config.toml
n_layer = 10
d_model = 512
n_head = 8
n_kv_head = 8
head_dim = 64
d_mlp = 1344
vocab_size = 50257
activation = "geglu"
norm = "rmsnorm"
norm_place = "pre"
norm_eps = 1e-05
positions = "rope"
rope_base = 10000.0
rope_fraction = 1.0
qk_norm = true
attn_scale = 0.183
bias = "none"
tie_embeddings = false
parallel_block = false
extras = ["capped logits"]
init = "trunc"
init_std_qkv = 0.0336
init_std_o = 0.00751
init_std_up = 0.0336
init_std_down = 0.00464
optimizer = "muon"
lr = 0.017
lr_mult_down = 1.5
beta1 = 0.9
lr_head = 0.00873
grad_clip = 1.0
warmup_steps = 0
schedule = "cos"
final_lr_fraction = 0.0
batch_tokens = 131072
seq_len = 512
doc_mask = false
train_tokens = 455100000
steps = 3473
dataset = "wikipedia_en"
Each number is 128 + 32 x the weight over its row's rms, rounded and kept within 0 to 255. Layers, rows and columns count from 0. The size above them is the row's rms in percent of the matrix's.

# layer 7 MLP down (transposed), 1344x512, rms 0.0483, rows 547-581, columns 384-447
size [105  93  89  98 118  99 105  99 102  88 100  96  99  96  94  95 108  93 122  93  82 104 111  91  91  96 110  90 105 103 112  83  80 120  93]
[[107 113 154 104 119 173 159 122 121 144 152  96 130 161 120 101  63 163 142 137 112 142  82 148  96 112 166 165 107  86  99 124 197 161  98 140 121 114 138 141 138 123  77 123 151 133 147 129 103 112 127 158 137 109 179 136 186  72  85 125 130 135 158 137]
 [133 135 167 137 197 140 144 137  63 128 166  75 149  76 154 160 168  76 156 147 169 103 167  96 163 153 181 108  81 100  77 116 121  79 163 164 116 179 122 129 116 110 154 147  92 208  91 151 136 148 140  89 172 164 176 101 102 145  18 155 126 160 100 118]
 [186  94 152 120  92 128  95 140 101 175  90 139 126 173 125 150 120 165 162 107 141 134 152  81 125  40  91 158 167 122 133  99 142 144  96  71 132 141  60 172  87 170 183  83 103 169 124 152 134  90 100  91 152 162 111 157 115 142 128 140  97 164 149 123]
 [138 130 139 109 124 127 149 139 120 104 113 207 133 120 122 158 116 137 102 167  59  73 158 157 140 123  95 118  85 128 152 160 151 143 141 107 174 184 166 168  89 172 134 128 158 107 114 157 117 160 133 140  57 107 127 161 124 149 136 138 132 126 128 144]
 [ 87 110 178 134 109 138 198 133  91 207 108 104 125 147 122 184 127 100 171 155 117  99 100 125 151 103 104 213 107 125 126  97 119  99 156 160 138 146 111 158 133  94 102 111 157 185 193 103 141 136  82 121 159 141 177 115 179 132 146 113  82 118 143 151]
 [131 137 107 132 119 151 121  92 126 116 177 142 130 144 173 109 108  85 161 149 141 197 108  55 133 107 136 124 135 116 147  70 120 130 102 111 148 124 153 104  96 110 104  97 123 148 173 102 120 131 150 113 117 189 192 111 117 139  76 127 150 158 131 118]
 [147 146 164 121 161 132 142 145 119 131 134 126 127 135 149  91  64  86 169 106  84 123 160 116 220 126 154 176 129 136 126 152 149 129 159 132 146 152 116  85 125 163 135 163 118 162 129 120  86 124 131 137 202 102 135 124  64 161 125 125 117 169 155 129]
 [135 122  92 126 131 164 182 196 127 111  45 137  81 133 107  95 148 122 128 170 186 105 139 100 165 129 127 112 133 122 103 129  70 152 143 144 140  89  89  88 132 125 167 110 123 133 177 101 143 126 100  87  82 147 150 110 139 119 108  69 133 120 194 110]
 [123 131 116 121  99 136 155 110 117 151  88 184 113 170 130 113 119 172  66 117 101 140 142  93 185 118 119 148 185 135 130 124 183 146 129 142 138 105 124 205  98  97  87 116  96 165 160 100 153 143 140 107  78 186 100 142 105  56  99 125 102 132  62 157]
 [104 157 123 109 106 133 103 127 183 166 123 122 133 193 118 134  74 121  92  38 143 133  77 212 162 138 172 144 203 122 122 187 127  74 117 179 124 157  75 134 171 160 122 118 156 135 121 141 164  96 130 134 137  84 128  79 129 125 112 132 126 144 135 122]
 [142 215 138  88 131  81 136 151 112 159  92 174 115 117 154  80 175  77 121 124 136 124 110 184  72 123 178 116 133 148  83 110 126 165 119 124 105 158 154 152 136 150 123 172 115 161 142  73 122 128 125 183 125  93 203 127 132 155 122 113 125 132 105 111]
 [111 150 138 106 142  92 187  86 156 106 125 133 156 117  89 123 112 101 139 133 155 140 141  95 131 167 161 124  96 153  90 149 101 137 154  78  95  76 126 138 167 173 185 139 125 132 139 168 139 113 100 172  44 162 135 112 135 103  67 143 129  89 123 129]
 [159 203 140  98 162 108  96 177 101 126 148 155 131 162 159 166 114 115 106 103 131 154 107 146 148 135 144 112 129 169 121 124 201 120 159 119  99 107 119 155 160 151 127  84 141  97  85 147 117 139 110 121 123 116 138  72 194 126 116  97 165 145  86 125]
 [129 144 151 172 153 142 136 157 189 155 154 119  91  40 123 149 130 162 147  98 115 163 195 123 131 159 134 160  89 132 117 113 116 171 102 124 128  80 181 142 150 147 129 123 147  45 117  84  76  88 106  95  47 184 150 142 118 197 130 123 134 137 192 102]
 [149 120 147 118 141 158 125  55 111 156 134 198 184 116 160  75  80 123  90 130 148 148  96 122 215 131 144 143 116 129  69 117 177  93 158 134 172 122 117 161 119  77  77  97 124 122 146 115  84 139 145 187  72  76 176 150  94 135 154 120  76 143 172 106]
 [150 169 144  93 123  85 154 171 146 184  71 130  96 119 111  52 173  82 150 158 112 100  90 165 192 111 124 108 138 136 157 109 131 165  96 119  73 137  98  89 154 118 165 190 110 122 140 157 127 139 155 100 106 155 123 125 137 105 143 108 156 159 108 136]
 [ 79 164 101 121 126 123 125 126  91 121  97 134 154  94 141 126 191 155 116  88 146 147  66 127 109 104 131 110 117 128 117 137 138 141 110 109 100 111  98 135 114 202 124 157 120 141 133 128  99 157 133 146  85 105 128 138 106 101 156  94 132 156  56 124]
 [158 107 107 151  94  68 173 164 128 120 119 169 156 120  87 173 144 107 122  90 110 140 155 111 121 112 184 152 119 187 114 146  94 106 146 128 119 197 137 169 114  56 100 101 140 152 111  57 188 131 109 171 191 118 139 113 164 140 155 193 142 153 132 125]
 [139  60 103 126  99 126 109 170  64 146 101 133  73 204  89  94 162 112 141 171 113  89 141 135 145 119 181 114  93  41 139 172 100 190 182 133 202 112 124 108 135 122 104 127  95 130 138 136 124 144 103 118 172 136 154 155 113 106 152 165  86 154 112 123]
 [119 125 142 135 133  92 156  93 109 160 140 190 132 113 144 141  82 107  93 144 156 164  59 162 120 134 129 139 191 155 129 199  73 132 151 123 163 140 116 146 121 152 152  90 102  80 129 108 146 145  32 125 125 223 135 107 139 105 120 109 110 109 111 126]
 [ 70 167 127 125 138 107 103 151 155 122 122 141 108 165 146 104 127 142 142 145 126 169 153  69 111 110 133 148 131 163 133 147 110 141  86 128 118 150 135  78 152 105 111 127 124 153 153 148 140  82 120 133   0 119  93 104 161  98 106 112 167 137 101 111]
 [164 145  79 196 124 133 171 146 177 125 104 137 129 102 172 166 154 121  72 158 126  83 169  92 130 122 152  87 106 111 133 111 117 151 149 132 174 147 161 141 110 144 138 154  41 120 155  61 134 120  74 127  86  93 134 125 165 204 126 102 162 144 187 119]
 [114 130 130 169 170 133 140 142 135 119 178 140 155 106 164 149 170 154 166 143 109 105  85 152 107 149  88 137 102 152 116 101 161  74 125  71  93 120 111 131 127 132 117  71  99 103 105 165 154 140 190 106 116 127 115 156 106  95 165 121  99 120 108 130]
 [120 104 145 156 175 129 148 126 109 143 132 134  85 157 102  97 162 150 125 118  93  59 152 134 196 109  84 154 125 132 139 182 137 116 136 151  84 140  84  68 123 115  96 106 115 155  95  84 147 100 151 105 124 138 116 106 118 220 144 106 144 126 132 159]
 [156 124 100 102 140 152 124 142 102 107 136 102 164 130  84 176 140 144 145  64 122 138 106 117 129 123 114 161 131 136 120 142  93 107 202  94 138 207  85 168 129 154 117  94 135 160 159 115 150  78 146 133 137 110 100 164 157 117 158 130 127 157 170 161]
 [ 97 183 119 128  96 152  93 164 169 155 125 138 192 163 117 163 137  70 170 113 142 174 102 182 157 132 161  79 129 178 123 124 164 149  97 165 123 128 153 182  50 135  94  52 126 142 119 106 102 125 173 105 204 130 145 125  77 116 208  94 146  96 143  76]
 [148 110 114 199 146  62 118 163  92  98 131 150 117 132 102 152 141 118 111 112 163  98  88 120 130 132 125 110 150 129 105  68 205 112  94 153  72  63 198 100 146 169 117 169 154 158 102  99 147 149  65 146  98 190 179 117 115 134 104 113 120 113 162 114]
 [150 112  99 132 210  78 106 138  76 106 132 133 236 159 136 145 137 150 105 149 133 192 112 147  72 150 127 169 147 124 168 107 135 139 128 122 112 106  58 154 152  66 165 104 144 151 167 170 105 209 169  61 194 144  42 160 122  78 130  89 124 151 135 141]
 [127 134 155 161 149 150 114 174 146 201 122 127 139  79 105 118 110 195  99  45 127  96  94  56 119 112 117 157 144 124 106  58  85 124 205 106  79 172  63 103 113 152 118  87 119 139 160 142 147  96  57 132 132 101 124 163 143 162 151 162  79 159 112 215]
 [151 152 197 116 116 113 104  91 136  65 158 105 136 160 134  30 113  93 119 132 110 110 132  90 138 104 131  92 157 168 158 151 100 153 130 133 151 177 110 171 198  78 139 153 100 128 161 142 197 156 120 144 217  97 114 129 169 120 160 157 105 165 117 102]
 [ 95 157 120 102 164 143 168 139  92  86 134 121 162 224 135  77 119  93 121 206 118 112  95 121 123 147 112 183 130 131 173 103 146 153 107 163 124 141 165 144 119 134 134 109 188 104 147 125 109 113 144 115  78 188 202  99 165 158 149 153  77  92  76 134]
 [123 144  85 116 108 129 114 146 128 209  79 122 180 142 110 153 186 152 129  58 160 186 140  89 136  79 139  96 156 131 186 134  79  65  82 172 130  87 121 119 108  58 136 139 100 117 172 122 102 162 130 167 156 126 138 119 141 131 107 137 150 144 108 171]
 [180 132  69 116 120 159 130 169 130 140 106 165 156 100 123 144  95 134 107 195 103 146  82 179 109 150 138 160  95 148 127 179 121 126 112 122 147 115 108  75 143  78 113  98  92 138 131 149  98 140 124 177  79 166 118  87 109 111 141 151  92 151  88 104]
 [146  58 157 166 155 135 161 144 169 125  97 130 139 112 153 190 105 133 126 143 143 114 201 130 135  86 121 158 146 160 114 112 107 135 132  98 115 128 116 215 122 193 166 105 170 134  77  82 114 143 141 143 185 150 141 112 146 120 147 138  70 222 172 161]
 [140 143  42 115 167 127 146 175 102 146 105 167 113 149 157 121 143 111 164 128 164 166 150  73 144 116 119  86 189 142 157 147 150 127 121 140 135 135 165 160 153 128 137  98 119 146  82 146 139 107  71 117   9 171  99 115  90 102 111 161 145 116 116 169]]
# layer 7 MLP gate, 1344x512, rms 0.0898, rows 548-582, columns 384-447
size [106 120 106 104  97  98 100 102  75 104 119  90 114  90 105 101  97 109  86 129 109 106 102  78 107 101  92 104 118 113  74  65 102 119 111]
[[ 91 108 105  83  91 115 127 152 117 120 127 149  91 148 147 126 145 136  76 156 170 123 113 125 158 136 138 108 113 129 136 191 115  97 205  86 101 126  76 103 118 119 171 175 196 108 163 153  87  76 107 136 104 128 123 107 112 106 163 111 110 109 140 142]
 [104  92 110 120 106 174 103 109 168 145 121 141 161  96 160 102 114  43 115  86 115 124 164 119 163 149  63  77 112 130 168 133  74 106 128 115 152 173 154 119 190 144 132 130 124 129 117 100 109  76  78 111 139 115 142  82 153 175  82 155 152  98 127 121]
 [130 138 111 110  94  73 147 169 123 184 115  83 109 149 153  67 129  90 122 141 234  87 161 146  83 127 150 108 146 136 127 175 145 153 164 152  90 165 172 134 139 132 158 111  91 124 177 184 171 102  85 140 103 124 130  89 115 175  79 194 113 145 176 137]
 [108 150 192 187 135 179 103 133 113 198  81 124 177 125  71 104 104 104 158 107 134 126  96 134 117 124 109  91 142 131 133 107 139 113 204 156  89  82  75 166 106  68 138  96 134 231 145 107 120 104 119 162 167  85 151 182 117  45  96 121 140 141 158 102]
 [132 145 123 136 102 132 116 219 119  77 182 101 153 101 124 108 100 134 177 249 139 146 131 109 117 127 180 125 192  72  92  97  94 101 180 118 155 167 126  64 115 126 128 129 194  72 125  81 112 117 148 132 107 137 112  79 123 116 108  82  77  93 124 142]
 [137 142 174 100 111 115 140  74 139 150 178  91 155 109 124 137 153 118 111 144 168 211 129  86 142 132  81 181 123 173 131 129 151 134 181 203 116  94 136 166  77 141 141 130 113 125 143 192 108 107 130  79 129 128  68 161 160 176 139 146 120  54  76  95]
 [135 141 100  87 107  88 117  91 107 118 106  81 153  94 138  52 145 108 114 109  96 128  78 101 166 179 173 135 154 133  69 134  98 182 107 145 172  98 132 124  94 195 127 156 121 144 123 130 131 129  96 201 119 150 133 108 176 116 110 121 102 174 116 139]
 [129 114 142 141 169 110 128 182 135  94 141 126 139 129  90 110 131 160 107 121 132  74 174  65 147  58 139  82 148 110 115 152  89  97 135 110 143 196 112 178 158  91 112 104 131  78 133 145 156  98 125 114 142 171 202 103 143 104 150  97 137 138 123 120]
 [140  66  35 166 104 157 138 135 111 141 123  87 139  99 100 128 117 116 123  57 148 100 167 171 146 122  86 119  97 254  63 166 105 138  82 127 137 144 192 178 151 145  75 139  91 133 148 141 103 208 119 113 158 153 132 172 118 171 183 158 125 118  87 138]
 [107 106 173  57 150 177 160 139  81  75 103 156 102 162 102 172 172 178 129 185 140 141 139 117  75 142 144 147 150 170 131 132 168 159 142 125 106 144 176 108  74  93 141 151 151 132 141 112 145  80 169 189 112 145 126 170 126 113  97 100 139 138 126 147]
 [ 98 113 142 176  90  91 116 188 125  69 130 114 115 126 142 146  80 180 130 121 125 107 145 117  65 125 157  82 115 117  82 117 116 132  73 139 137 107 137 169 164 109 230 178 132 150 180 105 173 110 120  97 106 136 130 106 128 161 131 143 164  92 107 207]
 [127 171 142 155 139 110 131 110 129 136 130 173 157 180 112  89 165 123 130 127 147 112 121  69 106 113 150 189 137 178 102 141 144 121  79 145 117 132 140 106 158 145 144 116 108 140 135 154  83 104  53 132 124  78 144  75 134 131 125 125 104 169 108 121]
 [112  92 199  79 149 174 101 113 155 200 128  73  72 103 116 125 122 148 147 122 111  91  81  93  88  90 158 145 184 144  88 158 139 162 138 107 103  57 105  67 109 172 115 120 109 123 142 143  96 120 143  98 136 110 110  97 131 138 144 147  96  99 153 155]
 [171 124  95 177 125 154 151  90 149 168  98 155 134 156  80 105 104 121 182 153 152 129 108 165 129 167 177  43 142 111 100  81 177  71 115 127 163 130  79 107  95 105 149 120 180 122 125  86 177 134 136 152 137  94 141  89 119 182 127  80 111 120  75 142]
 [133 133 153 121 139 144 150  67 171 124 130 123 127 167 100  63 100 102 174 122 108 169 173 138 127  87 114 115 170 114 196 139 120 135 198 124 113  92  84 167 126 117 110  55 136 171 146 147 164 110 181 140 134 134 125 101 132 173  66  94 168 107 114 115]
 [139 102 151 147 154 111 104 105 123 106  97 120 138 126 176 129 131  84 116 118 183 111 126  95 121 165  90  73 114 168 107  59 118 123 100 102  76  92  64 108  97  91 143 110 100 119 183 165 112 151 128 128 135 107 128  99 142 185 123 100 115 107 131  52]
 [ 72 144 127 125 151 145 162 138 104  74 120 111 131 152 189 137 110 114 139 101 117 127 125 125 170 142 142 126 150 125  34  81 126 102 217 104 122 102  97 148 132  96 100 111 211  95 120  96 178 156 138 187 109 138 133  83 190  99 155 182 170  87  60 125]
 [139  79  86 130 139 119 110 114 154 129 168 129 157 110 203 106 163  74 108 106 167 154 122  82 127 104 155 112 100 108 119 115 103 125 125 118 106 112 189 107 123 153  86 192  96  60 131 127  81 136 136 150 115 135 145  95 105  94 107  67 128 117 116 120]
 [ 94 116 162 192 147  42 172  80 160  97  89 105 134 192 103 251 118 111  57  98  97 159 155  73 127 157 101 144 121 151 160 109 166 137 114 140  93 119 124 119 156 162 114  76 153 119 193 137  73 136 115 148 148 141 104 131 135 154  86 154  91 120 158 201]
 [115 162  86 129 149  70  99 128  61 172 139 128 121  93 150 156 105 119 118  79 129 121 156 118  85  51  30 101 155 107 184 148 130 121 141 153 152 120 148 142 132  95 170  77 103 118  87 163 101 119 155 132 163 159 109 128 126 132 200 138 127 145 127 143]
 [148 119  88 209 103 144 156 109 137 130 143 131 118 131 112 137 141 153 142 123 115 109 136 126 112 108 122 103 178 129 122 160 125 165 133 116  91 162 105 186 109 169 104 115  88 100  72 170 120 107  76 104 112 171 135 116  98  91 131 148  68 132 133 159]
 [ 97 102 140  86 138 112 104 125 186 183 126 116 134  79 135 136 102  98 160 158 157 197 171  97 190 146 143 162 126 123 113 164 149 104 143 105 101 166 130 151 161 106 143 175  57 139 121 159 105 166  46  85 137 174 154  96 104 141 114 146 126 117 135  87]
 [121 105 118 146 110 154 132 112 141 167 137 121 201 161 165  79  67 131 149 111 161 166  58 121 178 150 139 120  97 128 114 157 115 130 115 123 181 135 142 147 119 138  85 135 131 120 105 148 104 184 117 152 137 137  78 182 169  46 104 100 175 141 122 135]
 [139 168 126 111 128 119 159 156 176 133 138 175 119 124  87 130  85  78 159 111 118 159 144 165 128 141  91 107 133 198  81 112 133  73 118 124 148 178 144 159 140 148 120 108 146 110  96 124  88  65 100 162 148 104 165 133 127 108  83 149 109 125 108 151]
 [144 130 121 168 163 117 154 139 164 153 100 153 133 176 136 164 129  89 110 112 127 110 181 123 177  75  81 108 140 155 156 143 105 155 151  94 117 135 115 127 123 143 197 129  94  66 136 119  91 138 151 152  98 112 164 125 140  39  90 103 124  80 148  94]
 [174 129 135 136 117 168 163 123 148 174 138 177 139 158  55 145 102 131 122 111  86 171 111  98 159 131 103 152 149 113 143 141  80 158 164 173 148 140 129 155 112 122  98 103 120 121 145 130 157 177 186 134 139 112 169 137 157 123 155 139 119 213 168 185]
 [114  67 137 111 137 149 132 159 154 103 182 138 138 108 128 132 104 134  99 209  43  88 175  99 130 100 130 157  46 110 144 157 112 149 136 102 114 144 105 118 163 146 142 160 108 110 138 132 123 107  76 112  85 141 146 156 144 104 101 133  66  80 191 139]
 [113 129 100 127 115 120  43 116 126 226 156 168  93 131 103 159  95 120 119 109  88 121 129 118 138  91 141 171 112 107 139 119 152 174 115  98 107 108  78 169 156 120 121 107 114 112 150  58 165  93 130  73 112  63  82  77 123 128  83 118  89 140 133 149]
 [145 127 169 138 140  99 114 146 110 126 147 133  80 118 140 150 100  91 111 133 118 117 179 103 106  97  80 130 137 115 164 157 141 104 142  75 136 170  80 157  84 123 136 118  76 123  52  98 141 131 155 162 113 122 142 104 107  73 145 119  55 119  91 131]
 [160 178 138 142 180 117 176 133 105 133 114  77 111  94 146 184 126 135 116 192 144 170 107 158 160 147 137 106 111 150 148 176 119 108 157 124 165  84  88 149 111 153  94 124  45 142 110  98  96 109 121  75 145  80 162 204  84 112  67 103 116 114 136 190]
 [127 176 149 144 139  88 167 140 117 122  99 101 104 141 135  98 111  94 118 139 114 121 181 173 129  80 123 132 144 113 158 123  96 180 150 119 124 151 140 108 145 110 109 105 127 113 165 134 137  58 129 164 102 116 135 129 168 147  82 147  97  24 111  66]
 [133 114 117 127 119 206  93 150  95 115 123 159 156 111 138 114 141 117  75 108 164 126 113 136  97  60 146 157 146 141 123  99 102  55 177 137 126  77 146 153 167 137 128 159 112 130  86 138  72 112 154 110 145 157 161  98 143 129 130 153 109 112  92 188]
 [166 130 143 103 124 138 110 178 183  97 143 130 177 134 185 131 100 122 131 144 163 171 142  91 111 106  85 156 101 100 153 124 157 144 136  84 152  79 162  85 106 120 133 137 130 150  70 180  94 136 138 129 104 117 169 103 102 125  57 101 112 132 152  74]
 [100 122  41  47 113 140 109 190 113 148 124 117  95 135 136 125 130 121 142 151 114 123 103 151 172  97 159 130 140  77 124 136 132 167  85 153 116 119 120  93 139 107 152 145 103 114 110 111 163 107 123  40 121 132 148  84 119 181 141 137 129 164 159  98]
 [112  49 121 100 113 133 168 126 118 137 184 184  80 132  42 144  75 181 127  69 121 189  72  87  63 157 140  97 160 128 160 217 115 127  94  84 181 147 152  93  64 116 145 146 159 158  67 155  84 116 162  95 133 119 147 163 153 154 150 161 188 124 110  96]]
# layer 7 MLP up, 1344x512, rms 0.086, rows 548-582, columns 384-447
size [106 105 108  96  95 105  99 106  79 101 104  93 113  94 106 103  93 114  93 116 110 102 102  82  99 106  91 106 120 107  74  73 107 110 102]
[[123 171  73 141 117  77  85 168 125  95 101 155 115 167 131 139  63 183 117 173 213 153 119 111  83 123 132  97 117 120 162 160 170 124 102  83 110 140 140 134 151 133 105 154 169 109 172 157 115 105 128 163  86 129  45 137 135 132 120 133  67 112 128 138]
 [125 135 155 132 130 102 151 120 134  83  46  77  71 107  70  66 108 107 134 166 125 178 116 194 116  94 174 120 102  67  94 150  46  70 127 138 149 110 112 138 105 131 141 112 157  97 126 165  61  89 138 200 101 117 142 122  57 169 103 119 155 162  63 152]
 [185 128 138 157  75 107 121 125 149 137 114 135  88 103 101  94 179 136 147  74 148 107 164 148  97 107 193 163 153 128  90 129 140 141 145 129  90 144 114  83 126 179  98  88 117  83 161 198 142 182 146 169 156 104 116 139 118 150  80 163 111  81 138 107]
 [109  76 107 111 160  81 126 202 188 113  88 112 112 195 153 132  98 101 122 126 146 172 152 156 154 131 116 113 130 134 144 125 171 146 142  91  92 136 109  83 115 100 150 173  82 120 157 126 106 141 175 111 119  93 101  60 122 148 152 118  40  86  94 153]
 [109 130 126  80 181 124 136 171 138 148 119  73 157 148  78  80 118 158 112  75 126  97 157 160 167 137  75 110 111 108 141 173 139 115 135 117 209 141 159 188  94 159 175 136 121 140 153 239  98  98 123 116 132 131  99 140 117 122 177  85 127 187  45 165]
 [144 129 137 109 115 157 156 133 120 133 109 132 158 123 156 154  90 188  96 156 182 113 110 215 150 137  90 101  75 112  87 156  76 157 103 123 112 111 118  82 173 139 128  88 141  74 121 132 104  96 112 137 136 112 141  67 157 108 145  78 117  68 126 107]
 [157  75  71 176 161  54 132 181 114 153  75 128 165 172 148 141 132 174 117 112 199 107  74 189  93 106 112 114 180 149 159 144 129 115 112 155 170 125  70 120 147 128  95 166  72 128 102  99 137 124  72 120 111 165 130 139 139 158 150 186 109 137 102  82]
 [ 78 170 141 145 147 176  84 107 121 136  91 102 180 189 133 158  67 113 108 159 121 156 121 120 138  99  94 143 156 116  78 131 121 119  77 139  89 129 148  82 179 137 127 123 116 146  75 165 159 147 111 111 121 120 116 127  68  66  81 117 175 161 114 179]
 [ 85 125 121 128 156 175 117 119 135 116 180 146 132 114 139 141  96 147 163 134 119 165  66 126 125 186 109  99 157 131 114 136 223 123  95 177  72 185 129 114 180 134 122 135 142  68 102  99 142 117 133 192 134 188 169 124  80 172  81 114 116 111 154 160]
 [135 124  91 134 125 110  93 138 128 109  79 116 106  92 117 136 110 115  99 105  65 122 130 103  85 129 164 171 170 150  98 120  38 165 145 138  72 118 120 122 125 139 142 135 141 126 175 107  85 113 167 125 149 177 143 148 118  86 198 107 131 159 173 156]
 [116 142 127 134 122  83 140 102 165  89 149 166 137 119 130  91  58 161 142 135 119 101  65  91 161 138 135 100 106 138  92  85 114  91 171 128 136 111 125 110  77 196 130 139  91 151  96 132 160 138  98 102 128 130 128 112 135 137 120 128 146 156 132 142]
 [126 108 130 122 194 100 107 118  99 147  93 135 147 111 131 149 116 124 168  90  77 119 159 131 105 129 120  95 119  97 134 100 113 117 128 118 122 180 127  75  83  89 153 122 136 104 180 136 214  94 178 106  86 142 150 125 170 101 172 115 142 157 149 133]
 [ 93  87 172 127 112 151 115 131 150 142 152 162 170 141  90 120  85 119 113 143 129 106 133 122 177 166 118 110 145  91 144  66  69 104 185 149 164 168 185 122 152 124 120 173 115 158 124  91 104 202 175 116 138 140 185 102 115 145  89 144 124 102  99 179]
 [105  69 119 103 128  89  85 206 172 167 116 153  99  40 134 117 103 113 115  53 168  51 150 169 119 128 122 125 110 117 204 156 134 151 157 111 151 140 185 142 126 112 129 147 103 113 145 131 133 141 144 102 119 106 145 157 104  94 126 138 123 110 131 179]
 [ 72 113  86 112 123 124 168  85  92 148  90 152  75 117 129 144 163 125 143 155 153 173  38 144 165 159  68 129  88 176 137 104 118 188 143  85 188  82 118 166 125 178 115 147 126 167 113 151 168 186 182 172 116 130 143  97 157 100 154 156 127 144 128 151]
 [112 126 168 127 110 108 118 176 125 126 135 102 147 113 122  97  90 185 102 140 136 195 144 126 173 188 117 171 100 122 123 106  81 196  79  89 130 157 131 156  78 164  60 130  66  92 165 117 110 162 178 109 146 104 146 151 138 133 109 139 153  94 109  25]
 [104 179 137 150 178 132 128 105 131 209 137 108 139 116 115 129  87 136  80  86 140  98 150  96 138 152 191 112 101  96 187 134  87 115 113 128 108 145 114  51 157  87 170 104 126 111  68 128 128 144 111 134 114 128 169 119 133 149 134 121 156 149 128 124]
 [130 127 105  77 129 126 139 144 137 124 115 108 120  55  98 133  51 133 118 134 114  76 153 124  88 124 164 139 111  94 117 121 164 115  92 188  79  92 132 128 100 135  87 178  87 100  97 120 125 169 153 158 115 124 164 125 207 147 141 101 117 116 156 160]
 [104 131 145 109 124 119 105 126 112  57 117  95 136 100 123 123 115 216 194 137 153 120  90 118 176 104 120 114 117 149  98 182  98 123 141 194 204 159  89 158 103 110 109 105  89 160  88 187 139  80 155 126 135 140 159 107  80 149 160 119 114 177 113 156]
 [107 150 155 121 122  97  86 158 127  65 152  92 104 173 112 136 175 133 134 131 104  94 110 190 100 148 118 176  80 136  79 137 141  73 145 116 121 146  77 120 132 172 133 175 162  70  72 101 169 123 175 159 123 117  99 116 102 124 179 170 153 121 179 113]
 [137 130 143  94  69  98 124 138 114  75 125  62 102 150 102  76  96  84 167 120 110  87 119 117 144  89 107 128 137  87  85 129  80 138 120 195 144 108 121  93 127  93 117 112  70 185 112 146 186 114 151  99 169  82 115 137 127  93 141 104 150 168 158 103]
 [103 128 112 200 104  92 100 121  99  74 143 136 162 115 113 129 204 132  88 125 126 166 173 104  76 115 113  75  77 150 142 179 154  88 184  90 148 137 100 117 160 162 154 134 142 109 105 145 121 125 169 124 159 209 126 188 114 183  72 109 149 157 101 117]
 [102 128  78  78 108 132 149 160 171 124 131 177 116 132 156 224 153 166 178 107 151 130  68 128 131  85 100 114  65  57 137 169 112  85 139 170 127 161 137  70 108 129 144 147 137 133  80 175 146 125 130 125 123 131 135 144 131 106 136 192 170 127 178 133]
 [119 129  86 134 122 163 164 132 100 139 103 150  85  98 174 147 160 118 202 159 130 103 138 121 128 122 130 126 137 141 131 169  67 112 121 105 111 168 107 140 131 162 151 128  86  91 200 128 140  85 104 131 116 123 109 128 150  87  97 144 179 127 138 142]
 [142 141  67 170 185  74 116 139 151 157 121 172 106 128 120 155  89 156 153 158 164 102  90 157 136 135  86 126  98 146  42 176 103 176 196 180 154 139  89 100 145 172 111 107  84 140 147 116 143 125  90 109  67 158  58 218 174 133 104 168 126  94 109 154]
 [ 83 127 104  69  57 118 175  63  87 133 134  66 147 135 140  57 115 103 154 135 131  96 127 131 125 141  20  85  97 118  65  90 136 126 123 112 128 171  99 102 167 138  97  81 127  97 178 136 136 153 105 144 127 155  68 100  50 143 116 116 152 112 133 119]
 [127 149 123 139 166 137 181 122 135  71 111  46 160  99 155 121 186  88 125 121 125 148 129  97 133 146 136 152 103  70 110 147 141 127 145 121 148 155 119 108 152 182 131 126 188 172 184 115 106 144 126 120  77 156 112 135 157 143 167 109  92 130 134 129]
 [128 116 142 108 164 124  90 153 104 107 144 159  87 121 113  92 124 111 106 161  68 124 160  82 116 108 129 133 155 121 135 105 107 103  80 119 145  85 142 131 114  86 141 124 136 122 154 122 122 101  92 173 131 117  94 122 107 136 145 149  99 115 150 116]
 [175 139 178 120 157 125 166 137 118 131 155 111  97 100 127 116  94 147 103 128  93 129 126 118 121  87  77 157 156  74 173 147 137 121 133 172 144 171 128 124 123 166 145 175  50 116  70  99 138 161 122 109  86  76 150 114 105 114  93  79  98 170 114 100]
 [127 147 155 111 118 149 156 170 125 136 163 126  89 143  83  84 153 154 147 146 176 128 170 171 154 188 111 171 177 108  99 186 121 168 152 114 129 102 132  74 141 114 144 115 187  88 130 109 127 140 131  98 124 104 167 151  92 124  87 124 144  38 117 118]
 [147 104  77 117 138 131 157  48 178 139 125 127 121 214 127 181 138 140 169 118 121 146  36  91 111 170 131 112  91 130 139 168 119  61  91 109  89 100 106 119 114 171 155 117 168 154 145 148 121 190 114 144 137 101 140 117 142  99 132  97 187 152  88 163]
 [118 179 174 143 105 112 161 100 118 134  97 144 128 132 134  69 136 155 172 158 110 159 109  89 103  87  87 136 129 140 108 135 163  95 141  96 169  89  85  78 145 128 111 179 138 114 142  58 163 123 170 123 121 135 122 135 146 135 139 145  95  49 166  71]
 [132 158 149 103  84 127  64 156 140 158  92 124 152 151 171  85 127 169 126 135 137 178 111 115 150 153 126 195 143 124 183  57 183 129 108 146 115 102 122 135 157 128 112  91  84 110 120 143 159 201 113 142  90  98 148 152  74  94 122 122 128 131 144 125]
 [ 92  94 160 131 129  71 111 122 122 115 198 120 125 102 135 175  96 200 167 132 139 135  60  94 144 189 105  98 118 143 152 101 148 135 142 108 104 121 117  63 167 158 144 169 186 148  84 183 137 173 121 148 173  50 126 139 100  63 197  92  86 106 135 134]
 [ 97 216 105  83  95 138 134  98 116 109 157  97 130 127 134 183 129  99 105 138 143 119 132 140 164 120  83  66 108 162 172  74 111 145 170  89 143  67 166 118 159 109 103  73 111 102 173 171 160 189 142 127  70 108 119 100 148 107 190 127  77 150 162  71]]